Weights of a small transformer language model: a variant of Adam for these matrices.
Each number is 128 + 32 x the weight over the matrix's rms, rounded and kept within 0 to 255. Layers, rows and columns count from 0. Numbers have three digits each.

# layer 7 MLP down (transposed), 2304x768, rms 0.0307, rows 984-1005, columns 512-575
117141117125144111109098126009144120143148135113195119155141142191207124119167084118177134145163140194150143064183086081115127192154172118116157081093103117156110106165170066124164177155093143
120165136145105140120108138140113176153085187078184125109136065116080123161164075153079105174133106101161098130120038134151096081161112168226139169163088168116149145128104092119166061145126146
129094129106110078146147103139097153172119181161122147151106172141115116133084123143153090119148179100109126100153144117135134118140107100096108114159165122126159111134164115162157147103143115
124164152040070137139146100096089115099172092127133133176140140167090124109069161134137171126128164133092114138099144048124116128074050159116153124093089141147098153146129080176165196159165154
137109147130197135053116136156178126134115122134152095106143150142141157131139132134122172180127104151152129094124170157179126130072112160045148139053124121103117143152079093084166168095148134
129121148100130088162164203077107134122083145151192124168112114213096145160094124133135140163164104178146093125173101163086158120152149148118164082105114124138148110143079126124130060200118149
100157125121140174110108151120135130121133168171169107082161102158125108119112186076121169113116131131111069115089130189196104098139148097132175158172159087115136129155106159158156073134054090
118151095165100149106111121065158118174181095121186168170096088084106128207114074077083160070055097162031151184127136208148098129163105141143145139195093108073139140143079155130134130072173124
160150139149094147131133110106109149105136152121145101175122157153101097154107111171144135114157180085122101106105086140165112126139149146106101138155159129127150148127167118081125143100144141
108178143125126092214137134116153088107142082141182129132122096181080100130086121131130130107093120069171114112115161089130155114085150101123105089164164138119163099093118075135128154138133183
098132094115155122149170161115115129109104139113135086173133126152119151118071172074143073108167087109114116157144147126170135099223139105103134207153124154175161096133110129147136122229062119
111144142104143131124121147127124111172138121115138067000124146164126113132089149113097172135164143127115162131096128122196148147134132119117105088130130135064153138108139105073139149129111131
170106146169130142131128113063123081141102136089122159135151110090112112101103114075140154124078087102127112130153151120084127126142156086104133149119168195088081116182156108164085148095158161
194047092091151182120105205119103060132132109152078156139086157112138172144137141095158158119188165169066161152132115141130088121133111128149113125181163125120154150121162125122094115152146106
170131112115111088107129171090086183167132094154151118129102127176129133118122144069122085131119121156107136150147130080098164118108085131107071116190182094138176163139141127112083120125131143
068104106104151126156083133156141127117117110073140188163131138125085154175118141133145156149108066139100121104172074080164065173118074171099182120118157147092129139155119154127178134087165090
079106101150153093096135224125140142150134133103113168129138133127124129142142143120142112141127175130154155126159110063159152157120102082100139151168137148117144109112176179095127127140093136
202117127093087146115104128120068108096185115151128094128128191137088091082121149159115089113145114170118162143155148193171163118126109202141061134124143121080107128160119137165127118138156122
115077123172182100136151137163128065149116120163148183084197185127104184076080134113123131166133129142134104061141146061158135109141135111139110083080139111129170153188177157165156151149135085
126117150113112137099183138112125121121126135133116098032122056151098138104145118121077109158059134147147098125143205154152203112189101117106133098148137176078142146072144117166168106103092148
163161181156167093135119122079161136161193087154164135161162133116130085061153111100042168158178136141103078133058152131112132116139120153142120168111116128137086058192131131075139120117135103
121087182156144123065159145132115098075118101088172102028101159120132108135147093092142104165115112092063119182179127159081111116130139191182137150088053105142167136114193118109151172116121162
# layer 7 MLP up, 2304x768, rms 0.0333, rows 985-1005, columns 512-575
143152123157070169064172150116114080152142071035142122145158129055126066122092208152151129053100109155157152104091154148187089113125105139156083136170134145129088118105143100125100166081133158
042136124084160076146170164123135107134070116144139104222168123078121164111176059114121160105148067126108161097138152148104140085125130142130100156123176170125146130230135181130132134083164115
109136152156148103091099086101155168115124142095216132103150111120135103155083165098114073131131145121155161115130115087095150110103156176169108095130131155180143175155108073144106158136123104
177098163143114092085130096120134088109132136056166127141108081130220114146140114160138105116179163128156099133204201136153132112149082183155126143152097214143133077148107180147087163126127131
138134138123114073160151144133138163127135126107154137091132156111148059164199128143130127126107160145142118082097180135096124147094093097121184199108128172158067084116117116106135115096088113
153120097112129113140110133124124189123133158088121089133112111171150089138186166172096146083084100138171143157109088111172089122129196104098111096132121122116148135203155176089095194115184120
136089158137136135145133154102124121150099123076131107142143148151153068159068145107157160130062191134094157120138161106066091151120155064067105103157161153167191111160132084148130143122126095
153127127104132125156136184142100090076111122105145177158108087123137148159098118108129115159140102069124121157192176127113161132126129148106167086081087150119129140143105068120095162154126163
130084121121135072082135157100113118161166163069118133101154167091118099153102182115107128050068110134140087065170118109151088139105152155111137090163085153087119097114138161094127136154094094
149136089166146123119130086152124128159122159169124057098160140115125132150112131174093187149076129168134159154150100168124096162152145146166098102128165100157156141177128100120108103139108163
137096088118119128092122136116091113104110161141133209110106154112112126150152170088125133112129100097124144078137166126129166096108123150140070119119130132164118099196112139143145060189109071
110121109178086140189141130125080130108115112140088127131114113086110137129125185125194186101102183063093203132130097150114129105190131116063102068192160170179064143136104106111111148122146075
099107188143158162099174144153073065119085134067137205161026169171179117128055100195094114108071094120189113084099161122150125060093082149096088139092105139146128106175160197122106114087138153
135123141123096095158150066137095127048092151137100115136139127087163194148102122106192133160111140188147152069125154111135197123163192089180121160126092087129126148091138111165189133138143048
141130137110151127159152134093157108134163153153131116146165109119098155127144146184109109086142197098098191152114070089052151060154149137128135156128074136198111128195088180090141127121072155
090140145098115100172045143079152099133094114156178173113189121109183168097127117126119112091118102156147089087164147072134147139162082109122118106205158139100134204177134089140201111132091089
101118119108121114145152112164154103153063126124118121156106077079131174153083103111131103150146112170159101099147142149105165093124121100130160077106103120136127141145102124041109143146094112
107129127069165054115153106089179108187069187132143140131163095153143121125080112087108150118084164141168121100116129138146094106098141116135093171106119087139118144158121116169197196167076155
139112098137106078137127167136101176141153108129186113093086129133109054145065169106051060180163146118096143183122099191097113125105215137151124116158138076179073140195106170135101145160174104
108130145094146179133102085104125117142120169103149135136048110114135153142135150124164147161128128110095164157119093147093172153137138095124141116082155132183175165141068119129055092091100141
192087147181090116130194119128159116154102109116148117138135134113178151080098122112096080111103091113074140160191138165116132113103161099138029133152132131144101163140164088210107135138193117